Part of a small language model's weights.
Size: 15 layers, width 384, vocabulary 2832.
Each number is 200 + 40 x the weight over its row's rms, rounded and kept within 0 to 999. Layers, rows and columns count from 0. The size before them is the row's rms in percent of the matrix's.

# layer 12 attention query, 384x384, rms 0.0251, rows 21-44,84-108, columns 0-95
096,168,155,159,201,166,128,179,269,203,200,193,98,149,176,252,232,221,222,250,225,202,154,208,195,301,176,177,190,167,220,161,167,263,273,174,224,140,182,230,178,200,226,206,149,211,201,205,234,193,230,205,178,168,200,97,222,162,210,192,287,271,168,151,176,235,144,270,244,220,191,204,209,192,212,302,164,192,183,198,194,150,216,253,210,134,214,240,150,219,235,200,98,175,215,216,235
103,242,197,204,167,174,159,241,215,225,216,183,210,163,241,185,242,169,164,117,210,194,239,241,227,246,195,162,208,246,229,132,81,191,182,179,202,176,205,205,118,160,251,126,180,105,119,206,224,224,202,180,239,190,227,240,150,138,216,228,251,237,166,214,148,187,213,248,195,213,250,280,284,197,178,176,170,229,196,232,154,187,185,202,181,208,215,217,200,223,191,200,230,113,171,195,212
095,216,214,130,238,222,234,267,172,181,221,185,196,233,241,163,204,211,208,204,157,160,222,174,135,219,148,151,264,214,287,185,166,149,265,176,182,269,201,187,249,211,229,168,265,275,237,254,197,128,301,169,178,211,223,282,212,204,193,169,152,124,163,153,282,239,152,186,202,152,227,157,148,206,216,170,251,183,214,197,201,245,209,211,203,229,330,168,202,212,208,228,150,248,299,199,175
106,254,172,165,195,289,183,166,152,246,183,217,195,195,277,246,227,173,192,107,200,154,215,177,198,164,161,218,228,260,234,277,240,174,232,120,265,219,179,200,205,144,210,231,176,204,153,190,171,251,188,209,242,230,205,246,189,187,149,261,263,262,201,215,227,234,149,174,233,224,233,217,193,264,199,199,174,207,192,209,147,165,174,161,118,204,206,197,165,197,243,208,207,144,197,203,168
102,149,263,236,166,210,209,176,185,177,240,225,157,264,218,150,232,221,176,248,220,196,276,210,211,244,250,253,185,185,148,221,259,142,204,134,182,178,216,202,142,231,190,235,193,117,194,216,259,184,167,235,205,227,219,237,255,200,153,203,112,218,222,184,149,191,254,173,128,200,250,249,230,166,231,154,184,213,219,262,290,254,212,237,186,191,144,264,216,182,194,163,238,193,213,268,173
116,124,195,144,137,204,154,203,193,189,215,182,207,152,220,281,214,178,141,295,192,135,201,210,213,208,149,248,226,162,182,189,223,199,223,165,259,213,277,266,223,194,196,276,170,215,223,212,246,250,240,246,226,155,251,143,224,182,234,257,163,218,174,184,186,289,196,241,244,226,179,149,202,217,236,171,130,216,218,129,201,225,161,205,227,177,203,314,226,229,245,198,149,185,208,287,173
100,230,210,170,247,205,180,181,234,233,199,236,252,186,214,236,130,143,223,176,199,138,145,276,192,223,281,218,206,197,310,226,132,188,239,243,252,175,216,224,228,166,166,189,159,229,227,244,199,123,189,144,195,211,186,158,222,220,171,175,240,148,293,172,236,189,176,199,215,196,152,163,170,210,182,182,241,139,180,181,231,209,296,198,234,198,230,157,185,228,224,306,216,229,280,249,203
094,221,221,164,185,240,173,190,188,251,204,193,225,85,196,182,212,215,203,234,210,162,175,192,196,197,167,302,182,159,290,160,206,163,283,204,199,165,241,150,165,183,142,201,137,265,147,184,193,145,198,202,299,134,225,167,176,249,218,142,250,109,205,169,231,220,191,207,216,259,216,224,227,245,209,170,194,222,201,194,233,206,160,153,169,197,266,219,262,264,187,263,252,247,195,189,145
096,211,115,171,228,243,202,189,263,268,205,186,206,168,245,229,224,206,212,194,208,162,148,233,203,190,253,163,151,141,222,242,291,169,165,134,231,173,209,282,165,196,242,210,179,180,276,134,149,222,244,216,216,217,157,187,229,235,198,238,213,148,222,163,211,190,228,162,232,230,187,228,184,270,214,237,159,198,234,204,129,266,155,171,219,269,150,203,186,261,189,175,205,265,214,137,89
092,251,161,224,205,229,193,139,238,176,201,225,130,226,172,180,260,230,203,154,229,223,235,261,245,228,197,116,223,218,134,176,173,208,103,217,263,185,280,205,166,185,220,179,208,268,151,267,287,127,98,155,179,171,246,246,192,214,209,126,201,217,200,154,205,202,158,200,179,170,254,209,181,116,181,198,223,193,186,182,228,261,201,229,250,240,161,209,190,256,153,217,151,261,185,168,172
104,186,214,196,213,103,249,203,247,181,195,184,176,223,204,179,269,177,272,194,129,260,237,260,160,233,264,213,193,186,181,193,202,255,127,169,184,193,198,171,222,225,174,169,219,138,182,194,199,210,204,187,140,211,199,187,180,210,214,217,157,218,144,225,182,118,138,188,212,193,244,241,309,179,179,249,265,196,213,225,152,213,212,243,200,129,192,182,187,135,212,192,227,119,132,261,185
070,148,272,206,259,227,204,232,229,231,194,209,246,273,210,196,194,204,248,194,204,197,243,210,163,262,180,212,146,166,155,218,188,191,285,229,320,223,230,155,190,142,188,213,200,192,257,187,211,185,245,170,187,228,293,194,173,216,187,249,226,140,212,286,222,260,115,220,201,176,185,158,146,224,144,248,215,128,182,149,195,187,126,198,239,220,224,117,242,179,276,154,190,151,251,162,185
075,202,272,221,237,173,318,197,173,224,218,240,224,293,145,172,210,253,238,197,230,202,166,148,220,212,212,204,221,176,197,208,183,220,239,195,295,197,192,197,168,198,152,255,149,227,206,157,182,191,228,187,221,236,331,250,205,190,243,176,229,201,207,262,203,218,231,204,174,179,307,176,170,172,205,209,244,141,163,190,189,172,184,176,244,240,243,132,214,146,208,169,158,188,248,193,179
068,249,226,214,254,213,135,145,182,199,217,189,195,199,286,185,249,151,228,228,161,159,192,252,274,209,136,207,249,257,217,194,234,213,236,179,159,198,152,211,184,190,199,133,274,239,336,166,149,243,244,177,179,118,72,187,225,188,216,197,272,219,137,147,158,138,225,196,203,253,204,155,195,175,223,162,190,199,196,252,263,228,238,213,191,178,213,167,182,204,120,179,218,150,257,174,195
062,219,225,207,175,164,215,184,169,195,216,231,223,182,191,218,200,205,228,193,209,276,203,171,114,269,217,155,194,208,186,192,154,211,235,225,203,251,173,257,192,238,158,210,129,190,172,311,196,241,249,202,268,227,313,278,196,170,215,189,240,280,173,258,269,244,232,198,228,180,262,209,225,210,191,141,200,257,213,234,222,180,263,268,177,264,253,102,198,268,271,182,155,296,197,169,154
072,193,198,166,181,244,95,170,204,243,191,159,179,205,200,225,179,156,225,230,246,226,199,180,103,184,219,171,248,198,189,217,263,221,179,200,191,212,219,213,148,251,219,228,214,249,131,207,170,136,157,159,103,208,205,184,184,150,196,234,239,196,217,219,301,174,191,170,257,211,198,295,222,148,144,175,204,205,205,245,278,235,235,221,327,205,204,180,213,242,224,110,256,222,127,202,206
084,187,152,187,160,133,260,163,161,211,185,182,196,155,180,228,164,245,217,205,160,173,227,130,145,233,230,197,230,166,211,246,200,172,178,178,176,191,215,218,234,193,169,261,197,212,191,289,244,223,187,191,229,218,153,190,152,147,239,166,167,279,177,217,254,259,238,202,186,210,144,130,147,126,146,203,160,247,238,253,201,199,197,218,214,209,176,259,185,166,287,206,168,232,252,150,223
080,230,183,156,197,263,239,144,296,182,206,109,224,210,215,255,209,154,230,159,169,166,183,316,141,301,143,260,140,126,171,231,204,205,198,238,196,168,194,214,155,173,162,198,158,177,156,159,200,206,198,158,192,139,192,201,232,261,217,216,190,170,173,219,242,148,183,130,223,142,200,228,217,150,201,234,243,157,282,205,236,168,167,200,239,225,242,227,252,235,165,172,265,189,159,194,169
089,232,206,201,233,200,156,196,290,211,208,204,164,122,216,294,227,205,166,183,186,226,82,151,145,255,250,250,241,234,211,247,205,184,115,240,158,138,192,149,150,119,161,257,217,190,189,155,283,220,226,160,219,263,160,190,176,176,251,148,188,185,162,160,114,168,201,177,203,229,145,292,201,158,258,186,178,194,183,227,208,237,239,174,189,184,139,165,193,249,216,248,160,154,208,208,241
086,185,85,139,205,192,161,242,233,162,133,141,162,225,192,249,205,136,193,269,128,274,89,153,142,228,213,246,162,163,287,232,195,225,146,233,258,109,240,192,171,134,231,151,190,175,260,190,155,188,247,183,193,274,132,161,140,248,178,277,219,174,159,135,129,194,194,178,159,259,70,286,279,236,222,217,208,240,216,244,125,182,203,243,200,243,178,246,230,222,179,179,191,129,151,226,153
097,260,197,206,259,231,219,234,189,177,154,191,176,268,183,231,192,187,183,199,183,219,275,188,182,184,178,142,232,113,119,165,108,182,153,269,202,211,163,213,164,179,213,171,214,113,233,161,168,165,249,199,225,181,188,210,175,207,189,153,145,189,267,178,136,186,209,184,171,231,214,184,195,230,201,177,178,213,177,172,231,177,148,161,206,121,201,163,167,218,181,264,227,161,133,212,206
092,222,150,256,169,242,210,163,259,240,201,217,152,180,168,265,248,211,160,215,173,260,153,187,195,257,253,224,142,264,257,240,165,162,182,167,199,208,203,175,178,226,165,271,220,187,235,206,211,167,125,157,145,200,102,183,137,187,179,156,214,264,165,254,200,131,143,176,211,168,197,269,258,158,205,199,221,150,192,225,236,151,252,267,194,179,219,258,204,239,158,188,197,183,158,232,200
110,175,201,117,167,204,184,155,113,148,199,137,282,158,195,245,138,266,95,269,207,138,215,117,97,221,151,178,258,185,187,194,185,196,297,204,207,214,177,236,278,201,177,187,239,232,250,182,175,250,251,174,163,238,115,230,206,188,200,191,167,195,272,100,196,265,155,165,230,183,245,130,112,172,247,150,183,195,259,165,177,172,146,205,205,186,172,204,232,212,241,233,187,233,185,175,255
096,266,264,118,201,201,237,130,138,197,166,242,226,218,201,182,200,234,203,187,186,216,215,191,171,195,223,212,154,195,140,113,207,184,190,226,160,159,133,204,254,147,171,186,268,167,124,209,196,168,202,147,201,268,222,208,194,251,197,175,172,205,152,148,228,195,248,214,148,188,258,180,203,223,240,194,121,250,253,184,195,247,213,202,155,79,200,146,174,225,96,222,184,265,153,200,191
115,215,232,188,232,206,149,197,229,182,221,272,211,272,213,164,162,304,171,210,124,265,202,203,198,187,180,207,188,209,169,156,195,239,150,205,209,224,172,141,252,199,192,139,215,222,160,186,256,203,232,189,247,288,170,240,231,224,164,254,154,176,195,151,207,155,178,198,203,196,260,206,152,229,220,134,181,185,176,218,265,248,205,218,187,153,150,144,182,265,113,172,176,282,185,235,242
096,241,240,182,182,195,204,212,150,272,221,203,194,180,242,241,211,246,169,196,202,208,254,142,209,227,188,189,217,222,160,215,192,173,324,218,228,168,260,171,176,207,218,187,154,152,136,224,216,139,212,202,176,177,168,207,163,254,180,223,250,150,146,247,200,223,183,240,217,229,169,174,199,170,147,263,215,211,200,164,162,220,184,251,214,239,188,231,225,221,184,206,137,224,222,196,113
111,241,158,200,171,213,226,246,203,174,187,150,138,179,211,172,203,143,192,217,217,100,178,214,231,250,174,262,188,239,184,214,209,162,226,176,257,152,247,261,231,188,180,240,138,129,203,228,186,233,121,140,218,173,210,175,190,186,219,195,208,217,182,187,149,200,213,197,237,218,164,206,262,173,182,165,194,143,172,194,178,246,211,178,173,253,208,224,280,184,233,214,128,117,141,214,155
102,188,154,225,243,184,154,243,197,210,223,190,150,166,212,217,249,222,160,223,180,165,235,241,266,162,223,245,178,211,206,193,226,228,162,223,270,215,197,179,194,228,275,171,281,218,256,203,167,246,241,215,208,194,233,182,210,230,199,263,230,184,112,192,220,183,204,198,143,294,147,208,219,138,222,309,227,210,224,198,162,212,235,182,221,163,185,224,309,227,152,224,147,207,199,222,125
112,209,200,171,148,247,181,296,226,143,253,163,240,172,257,166,182,219,235,214,239,256,267,171,190,204,167,161,195,299,156,218,204,239,231,191,174,133,196,255,176,175,200,167,192,140,175,153,210,159,174,216,287,213,207,215,261,166,223,185,268,218,200,221,199,173,171,244,179,203,207,158,244,221,185,149,188,271,180,245,207,225,152,218,219,253,262,167,157,220,202,216,170,202,162,224,118
107,114,189,306,200,203,194,163,166,230,184,160,176,192,205,232,204,294,284,209,194,140,303,239,191,197,188,138,209,198,247,170,260,214,109,195,227,221,186,184,177,219,158,221,169,206,187,249,185,163,167,202,206,172,132,252,216,173,187,205,200,181,202,206,179,158,214,231,159,199,217,165,203,164,170,177,220,222,191,256,229,193,162,224,147,121,174,174,184,212,195,220,183,216,187,123,121
103,172,189,249,171,254,243,148,182,217,178,169,209,225,185,256,258,164,198,184,164,193,133,201,234,172,170,182,204,210,214,199,183,174,155,195,155,229,218,201,145,197,202,228,204,182,198,169,145,139,273,178,279,164,212,197,224,189,239,200,261,192,191,252,239,162,275,208,159,272,107,210,254,203,156,215,174,104,213,207,209,157,228,232,258,183,196,222,254,189,219,203,176,202,156,201,189
103,292,220,192,200,187,192,168,175,236,179,263,233,244,176,199,204,145,208,304,161,208,164,206,150,208,155,213,162,207,197,199,168,228,170,249,254,173,163,177,173,169,219,168,162,151,272,222,186,225,159,149,65,204,254,156,176,219,187,208,173,193,206,179,210,164,185,168,218,174,260,268,236,317,208,235,212,209,197,193,132,160,205,212,200,198,192,176,160,223,208,215,245,157,199,228,235
094,234,166,204,167,219,236,239,209,195,167,243,241,244,203,194,194,146,193,205,263,184,220,146,224,187,216,130,176,199,185,196,251,181,245,226,212,251,128,131,194,176,235,238,147,190,142,101,200,233,146,146,108,162,250,165,262,233,216,99,245,162,202,136,163,291,208,150,118,148,206,214,239,200,244,186,243,221,247,192,231,194,193,211,195,239,168,214,212,220,188,277,113,192,248,205,173
097,219,155,179,213,222,144,159,243,247,239,237,185,190,165,130,259,136,189,237,197,143,77,137,241,195,151,243,173,240,255,207,177,243,219,200,184,162,248,247,158,266,208,201,186,158,194,187,242,204,170,255,185,237,244,176,210,263,187,150,204,209,188,186,177,244,154,189,191,203,146,277,205,215,219,207,212,98,118,229,140,191,176,197,194,188,248,191,222,170,253,144,206,183,103,176,224
097,248,205,195,162,259,217,180,222,186,121,199,102,151,233,215,236,210,201,232,201,202,211,247,214,133,264,261,164,204,215,157,299,162,165,177,173,140,238,178,114,188,179,268,238,175,212,204,203,242,172,234,205,196,249,209,220,170,262,235,190,225,276,181,229,228,168,188,195,168,231,233,248,179,254,237,227,208,198,185,154,183,173,182,165,170,174,232,151,201,160,223,194,254,190,233,170
097,207,213,206,206,193,166,124,231,225,203,187,169,157,193,230,230,102,214,115,192,237,173,163,155,195,91,193,162,175,201,182,177,232,207,219,165,181,249,248,140,151,300,207,223,111,213,147,193,214,272,211,206,177,229,189,195,233,104,125,151,227,183,232,228,225,212,224,178,267,219,211,204,188,210,167,233,149,226,204,232,232,174,211,214,191,278,224,171,172,188,239,286,158,211,164,188
135,246,281,232,228,127,103,172,196,216,254,205,235,248,181,220,232,171,137,209,166,350,164,149,164,221,187,247,206,181,204,235,209,263,249,219,188,209,211,252,249,167,220,187,218,136,188,147,216,232,189,187,160,195,249,177,165,204,225,195,194,183,191,173,135,190,217,206,232,172,226,185,209,156,203,195,209,207,130,162,184,202,136,144,219,200,181,208,245,233,220,164,182,225,244,159,206
122,233,295,245,220,145,158,192,200,253,268,210,254,238,235,186,250,197,155,179,191,277,144,214,187,216,213,243,224,147,236,247,172,209,243,228,229,203,218,252,220,187,231,213,227,184,186,178,220,212,190,191,178,150,247,191,139,196,223,156,209,170,194,185,177,162,221,218,247,153,206,197,212,157,184,203,256,200,178,114,218,192,163,163,249,208,206,167,273,191,202,171,152,192,240,184,185
105,232,148,207,206,188,215,151,131,148,216,235,205,207,178,195,201,135,214,252,153,173,195,263,191,163,166,236,147,221,171,176,243,176,193,213,146,164,124,151,268,249,175,220,167,217,252,180,226,195,126,213,205,213,106,200,255,194,235,242,160,273,171,179,278,190,165,174,168,167,194,199,180,220,258,213,147,160,186,247,151,166,244,211,149,176,227,189,174,168,129,201,191,236,190,199,262
098,209,239,181,207,194,129,212,175,265,257,111,201,210,224,119,221,195,133,177,251,267,254,169,207,247,226,204,180,187,213,270,195,195,238,140,173,295,215,211,250,199,192,191,228,165,178,245,236,194,171,195,217,217,196,174,156,201,252,176,221,211,188,238,177,171,199,251,227,225,156,157,217,184,162,274,265,220,212,115,253,230,224,156,232,252,242,194,233,202,256,253,218,134,270,177,164
093,201,218,241,115,156,229,189,221,211,290,164,201,146,219,221,190,206,178,134,286,228,239,220,182,232,313,217,164,213,211,273,229,192,163,128,229,197,182,155,245,190,215,194,174,239,188,253,269,154,207,198,172,156,115,154,186,182,223,159,226,136,170,233,175,119,186,224,213,199,112,200,210,149,207,234,297,225,233,211,292,233,203,250,233,185,226,223,121,222,212,166,188,160,265,171,133
096,150,217,296,192,175,199,175,130,239,207,212,138,159,251,159,187,256,267,214,209,157,185,143,234,140,232,183,208,252,227,248,173,209,167,138,204,249,175,186,242,238,187,256,138,212,251,238,186,259,187,235,178,163,197,158,268,156,218,218,190,144,254,271,255,178,224,197,208,171,224,162,239,195,141,209,183,255,250,169,228,197,231,187,191,212,167,187,215,183,266,102,161,235,191,151,174
100,192,204,187,192,222,230,222,247,187,212,165,165,166,135,255,248,213,240,208,175,165,256,209,109,181,185,195,285,172,167,182,238,225,275,283,147,164,165,233,135,216,152,196,235,125,146,103,178,201,251,266,257,189,246,250,224,201,229,192,154,252,232,195,280,303,203,178,152,252,162,148,207,177,174,130,144,163,197,267,85,219,221,136,189,217,197,272,216,188,174,235,163,189,213,179,268
085,168,156,145,251,224,223,197,331,153,195,190,152,190,275,222,256,145,223,127,168,131,194,240,218,225,293,218,221,162,200,232,183,175,175,121,181,156,209,231,70,215,217,260,218,203,176,236,191,225,253,238,157,192,174,211,213,222,253,223,185,231,267,233,244,142,149,171,201,217,252,215,187,219,214,169,178,175,201,195,184,167,231,175,176,170,222,159,144,138,179,221,199,239,210,211,200
088,194,177,188,100,242,257,171,262,158,149,169,133,189,197,212,144,171,199,174,217,227,180,243,249,128,253,218,218,226,242,242,190,203,170,168,117,223,182,195,176,190,156,226,257,206,313,221,217,216,124,218,249,235,179,235,247,190,194,237,225,259,193,174,174,176,161,155,203,224,198,177,217,207,190,164,155,237,226,166,167,174,244,181,167,242,207,229,192,227,208,92,270,155,199,252,207
092,235,145,57,242,252,177,183,276,235,234,231,200,237,201,159,195,92,178,215,153,291,178,212,159,171,212,242,232,165,177,150,219,135,248,221,169,214,227,165,257,155,234,188,274,124,195,156,222,257,179,192,255,259,169,209,160,236,233,215,184,272,195,177,226,222,250,121,196,173,159,169,143,255,201,283,148,174,197,150,188,187,216,259,148,171,251,157,208,241,195,150,247,166,151,227,236
096,194,223,243,223,182,241,137,195,168,216,226,160,138,232,193,187,115,160,186,251,148,198,178,229,137,153,171,222,183,232,229,174,231,263,81,146,186,176,171,181,225,180,183,158,221,230,215,179,181,196,232,173,219,271,190,283,241,170,245,164,159,172,263,210,173,203,219,211,154,245,265,254,240,132,176,223,278,164,169,172,183,188,282,149,219,212,152,200,197,211,192,211,196,226,155,183
099,197,241,235,225,118,161,212,122,124,138,185,190,203,269,207,161,251,212,172,251,92,261,212,261,236,257,180,146,184,163,219,185,144,186,121,162,184,200,158,142,246,153,149,176,230,225,228,225,152,217,243,189,212,149,239,234,191,192,220,237,177,210,232,192,156,205,281,211,210,209,193,213,169,110,205,214,255,230,257,229,207,171,176,199,169,137,176,217,209,225,121,206,189,253,227,170
090,207,224,210,230,225,232,246,203,216,226,143,196,301,211,208,240,245,239,147,176,178,184,240,266,209,238,229,179,185,183,156,272,226,270,239,257,150,256,246,180,169,163,170,198,167,81,187,127,219,205,228,206,174,263,202,225,180,164,217,161,186,187,207,236,303,240,248,156,166,256,226,227,200,190,183,204,255,182,248,204,199,126,185,182,244,169,173,165,215,174,210,114,200,158,251,146
# layer 12 attention key, 192x384, rms 0.0285, rows 20-43, columns 0-95
097,255,217,233,205,141,191,238,178,139,139,205,181,227,177,132,247,223,194,198,205,248,187,176,209,188,188,264,156,250,172,117,220,196,138,227,218,206,175,143,252,267,168,184,305,172,183,225,256,214,194,171,170,229,135,298,154,234,183,146,184,185,164,207,187,99,181,221,137,163,227,234,177,196,242,156,211,194,207,211,286,211,201,234,235,185,233,209,182,298,134,211,183,224,193,145,220
091,228,212,163,210,138,253,258,194,169,185,179,146,213,195,183,200,212,203,221,171,170,199,197,139,219,262,268,236,207,211,198,261,142,152,151,244,194,275,236,203,181,190,249,265,216,241,223,179,190,203,221,238,242,234,196,175,198,198,203,245,297,193,185,227,162,204,250,207,226,231,200,110,316,145,256,255,187,212,177,206,190,185,187,123,203,238,207,206,189,198,169,173,213,241,216,195
101,216,204,236,165,196,213,159,172,157,137,183,190,201,200,178,149,165,238,215,177,156,231,224,207,237,205,142,189,205,171,248,166,193,171,222,227,146,177,179,198,254,130,179,192,141,233,207,210,213,157,248,150,197,232,272,218,142,227,199,246,275,171,212,196,276,236,284,174,191,220,178,237,282,188,241,221,147,111,265,204,212,240,125,220,205,221,256,266,196,145,201,253,84,203,188,174
092,222,214,270,241,232,169,224,286,203,121,191,219,202,185,235,229,183,227,236,205,169,209,201,188,135,203,154,191,183,222,128,183,198,169,240,151,239,221,173,226,199,206,227,154,195,237,201,241,239,215,178,86,278,183,162,164,243,152,203,191,154,143,123,267,225,178,156,146,191,195,101,179,111,121,191,212,172,126,157,195,179,240,239,203,202,209,268,174,183,185,186,244,271,208,191,207
103,280,243,172,260,168,220,233,250,232,208,197,181,147,241,179,171,230,215,199,224,158,232,268,248,262,183,181,228,212,159,203,197,190,165,158,245,128,188,255,211,225,202,252,233,163,184,167,165,262,162,216,234,186,206,211,149,223,260,192,195,156,253,268,229,181,252,292,237,248,218,160,145,219,217,284,241,190,225,226,204,183,202,144,213,172,261,228,206,207,233,116,204,168,189,202,156
098,176,213,260,279,182,185,203,150,266,207,188,234,216,165,174,145,234,181,201,213,240,190,112,230,205,143,206,180,236,210,166,239,157,221,166,202,257,181,202,221,160,155,230,215,217,213,230,194,179,205,194,234,156,245,275,128,191,164,196,193,179,217,218,142,200,206,268,171,237,203,234,178,178,184,167,276,231,173,213,278,289,143,247,196,242,242,165,182,230,161,231,248,213,203,233,173
102,184,146,208,151,290,205,226,252,213,207,150,148,190,277,167,191,106,141,207,173,191,210,104,233,212,223,249,180,175,178,226,131,188,157,229,167,132,190,212,183,269,207,208,191,185,201,200,179,196,181,226,213,200,145,175,181,206,220,212,150,223,157,147,162,242,192,161,171,184,150,163,245,199,206,155,145,154,196,215,186,127,161,211,194,230,196,235,198,148,159,162,257,160,218,261,180
094,192,185,133,235,167,227,176,169,227,205,167,235,200,137,256,204,222,160,219,129,177,278,257,219,121,205,151,248,184,184,199,187,239,178,108,211,307,252,164,242,183,251,274,131,212,266,139,264,220,201,139,226,141,197,165,208,233,209,156,101,205,159,202,157,220,207,199,173,261,232,130,184,129,233,183,199,225,201,194,132,168,189,206,219,213,188,185,263,217,204,176,205,194,233,185,288
094,171,249,214,176,211,210,189,167,179,263,176,203,154,203,122,215,222,194,196,292,165,159,120,187,210,269,167,266,225,141,173,161,176,248,173,170,131,206,163,199,200,177,203,184,193,162,192,211,226,266,167,134,154,140,141,180,190,215,186,227,207,173,176,200,153,164,233,190,199,224,191,170,230,196,220,171,238,178,186,167,201,188,202,246,208,139,172,164,183,197,169,230,261,207,218,149
094,191,167,243,194,202,181,161,225,194,228,260,215,146,117,189,186,143,156,197,190,203,251,311,165,168,209,183,135,170,253,183,192,161,235,122,196,187,224,170,197,215,253,136,202,268,216,259,178,175,218,259,215,189,174,189,127,174,238,257,186,221,190,201,245,310,166,184,261,196,187,177,254,248,240,158,158,162,204,191,187,131,216,97,207,193,216,270,197,160,221,176,279,222,275,234,174
095,206,214,242,128,206,192,206,236,218,223,157,218,208,240,243,256,186,204,149,182,240,194,197,169,203,173,163,226,227,242,256,152,206,120,253,232,210,215,134,171,184,227,187,250,207,270,191,174,183,174,224,222,194,200,182,193,144,161,188,144,206,188,101,210,238,108,196,115,254,244,191,243,194,232,257,212,169,161,233,156,219,158,193,214,170,178,167,212,244,256,245,154,186,228,275,270
092,174,123,201,134,221,189,211,233,144,238,288,238,193,276,156,175,198,253,177,131,138,155,176,198,255,221,199,190,178,189,245,237,175,209,178,136,132,211,136,168,178,230,133,210,240,177,189,210,161,199,194,252,142,129,175,237,175,197,136,175,250,179,150,245,204,210,167,235,238,149,277,221,213,199,161,184,152,225,169,197,147,198,170,186,168,216,302,245,171,214,179,291,217,175,219,123
098,212,228,138,182,182,218,159,199,181,170,243,252,300,163,196,137,225,149,195,184,208,231,192,150,203,192,162,249,252,206,127,157,166,176,173,201,231,209,209,232,198,220,187,255,221,127,147,223,186,209,261,176,186,162,211,142,229,200,232,236,182,177,172,247,234,235,96,139,234,247,135,199,145,270,137,166,210,208,174,186,263,134,161,205,168,129,153,265,204,100,247,217,188,205,205,185
095,282,204,139,190,183,175,209,225,143,223,250,245,232,148,171,147,233,144,155,181,273,229,144,157,171,160,171,187,263,181,146,178,137,216,199,237,267,199,165,243,249,250,175,254,222,133,193,241,137,213,237,192,177,147,228,151,181,176,209,199,188,143,175,235,216,286,117,105,200,191,151,199,159,251,151,122,241,218,165,249,229,152,130,181,161,155,192,208,156,147,308,224,180,189,185,153
083,167,88,181,159,278,194,212,217,168,141,100,205,141,207,183,210,220,234,236,153,174,190,222,213,216,205,188,165,161,230,214,175,258,166,200,215,152,194,196,183,243,252,206,199,180,253,202,207,238,243,208,173,172,138,179,242,230,152,226,222,233,229,187,224,181,151,233,214,207,161,205,237,256,133,204,228,204,219,326,205,156,234,159,235,209,175,188,156,230,238,215,223,187,225,180,230
077,239,184,209,218,177,185,190,222,190,205,263,179,260,132,250,176,231,213,135,226,178,242,161,235,200,110,157,231,249,153,156,224,176,146,176,155,216,159,137,213,155,220,200,152,275,194,175,205,140,200,188,244,198,231,181,116,226,182,223,219,162,240,228,174,248,281,202,143,194,257,261,223,196,198,224,244,226,193,209,223,200,227,204,222,196,167,246,215,173,151,187,146,161,177,194,275
071,152,188,229,182,226,314,203,130,239,189,143,156,168,266,163,178,185,184,231,240,221,193,208,228,238,196,134,227,172,194,268,253,159,227,169,263,214,285,206,205,138,215,255,202,168,254,200,194,214,161,198,240,203,249,235,191,228,138,201,260,199,194,220,141,246,273,265,189,178,180,184,202,173,162,209,213,208,155,146,224,152,264,152,224,174,180,199,269,202,195,241,208,246,189,228,177
087,213,182,234,209,230,189,217,153,184,198,135,217,193,188,231,255,233,217,247,254,120,101,236,218,186,153,176,221,164,230,195,255,145,226,246,235,172,180,186,222,215,139,171,109,182,205,197,209,229,151,190,161,249,284,206,196,122,167,200,213,189,238,171,231,177,172,206,206,218,166,301,134,207,135,229,257,219,207,223,189,202,189,203,183,193,207,266,123,245,202,238,145,216,237,156,201
078,178,135,159,156,129,174,216,211,185,127,149,167,217,180,197,282,262,211,162,198,185,214,165,190,218,144,243,284,162,235,210,119,152,210,189,219,170,190,138,186,167,241,192,198,209,236,179,204,250,200,268,197,248,205,212,242,206,209,252,268,241,199,116,177,185,128,208,231,192,255,201,219,136,217,212,120,181,156,285,246,135,156,289,149,200,121,176,226,142,165,238,232,249,188,189,196
081,192,143,179,243,232,227,216,223,197,203,170,156,145,192,217,145,203,204,217,178,198,182,128,211,189,170,208,197,239,115,237,227,233,132,197,146,202,179,245,223,230,135,230,226,216,189,269,174,199,143,151,207,227,190,209,251,220,214,194,140,181,184,167,177,188,216,186,245,240,273,194,180,226,213,255,225,226,184,225,186,260,121,159,189,194,245,280,186,191,243,133,212,221,180,181,254
079,214,195,216,183,211,197,189,181,246,201,189,154,273,247,154,211,243,213,203,290,149,110,183,156,142,150,113,214,246,162,236,253,204,198,287,197,198,193,158,173,228,243,238,218,221,192,104,207,155,199,221,206,165,261,207,267,195,137,245,141,110,310,185,238,238,218,232,148,233,239,277,177,178,205,236,215,135,300,214,194,263,232,156,150,246,168,197,173,242,226,147,223,124,260,205,198
088,209,180,139,264,222,182,186,199,93,159,209,251,251,163,248,207,107,254,160,152,172,231,223,178,217,247,199,236,268,223,169,150,220,233,256,196,242,285,213,195,261,248,218,217,216,174,115,192,221,238,228,215,270,109,225,182,252,183,202,146,222,207,267,179,209,201,208,208,152,198,179,213,165,237,175,111,241,274,179,197,187,190,202,170,190,172,245,214,206,172,208,184,203,204,219,187
086,227,212,175,146,220,188,211,195,192,198,207,239,170,236,199,205,152,263,260,264,172,90,160,181,253,244,229,170,163,180,226,286,197,191,229,169,232,231,253,198,186,141,201,197,124,201,234,201,226,139,124,203,198,281,161,254,181,224,173,205,140,212,170,181,209,212,250,182,196,164,248,153,222,150,196,191,200,220,166,117,237,248,273,211,307,235,255,218,222,255,138,139,176,193,169,208
101,240,202,195,209,189,256,166,189,270,215,189,188,177,205,219,223,140,233,250,183,109,140,109,204,192,201,256,206,169,264,268,225,311,209,227,165,129,223,201,236,142,151,248,139,165,232,196,210,188,106,190,220,209,223,200,241,160,210,158,215,150,260,167,199,191,170,294,216,233,198,244,178,251,126,251,244,207,207,232,168,223,265,263,221,274,221,237,162,248,268,214,176,181,206,170,205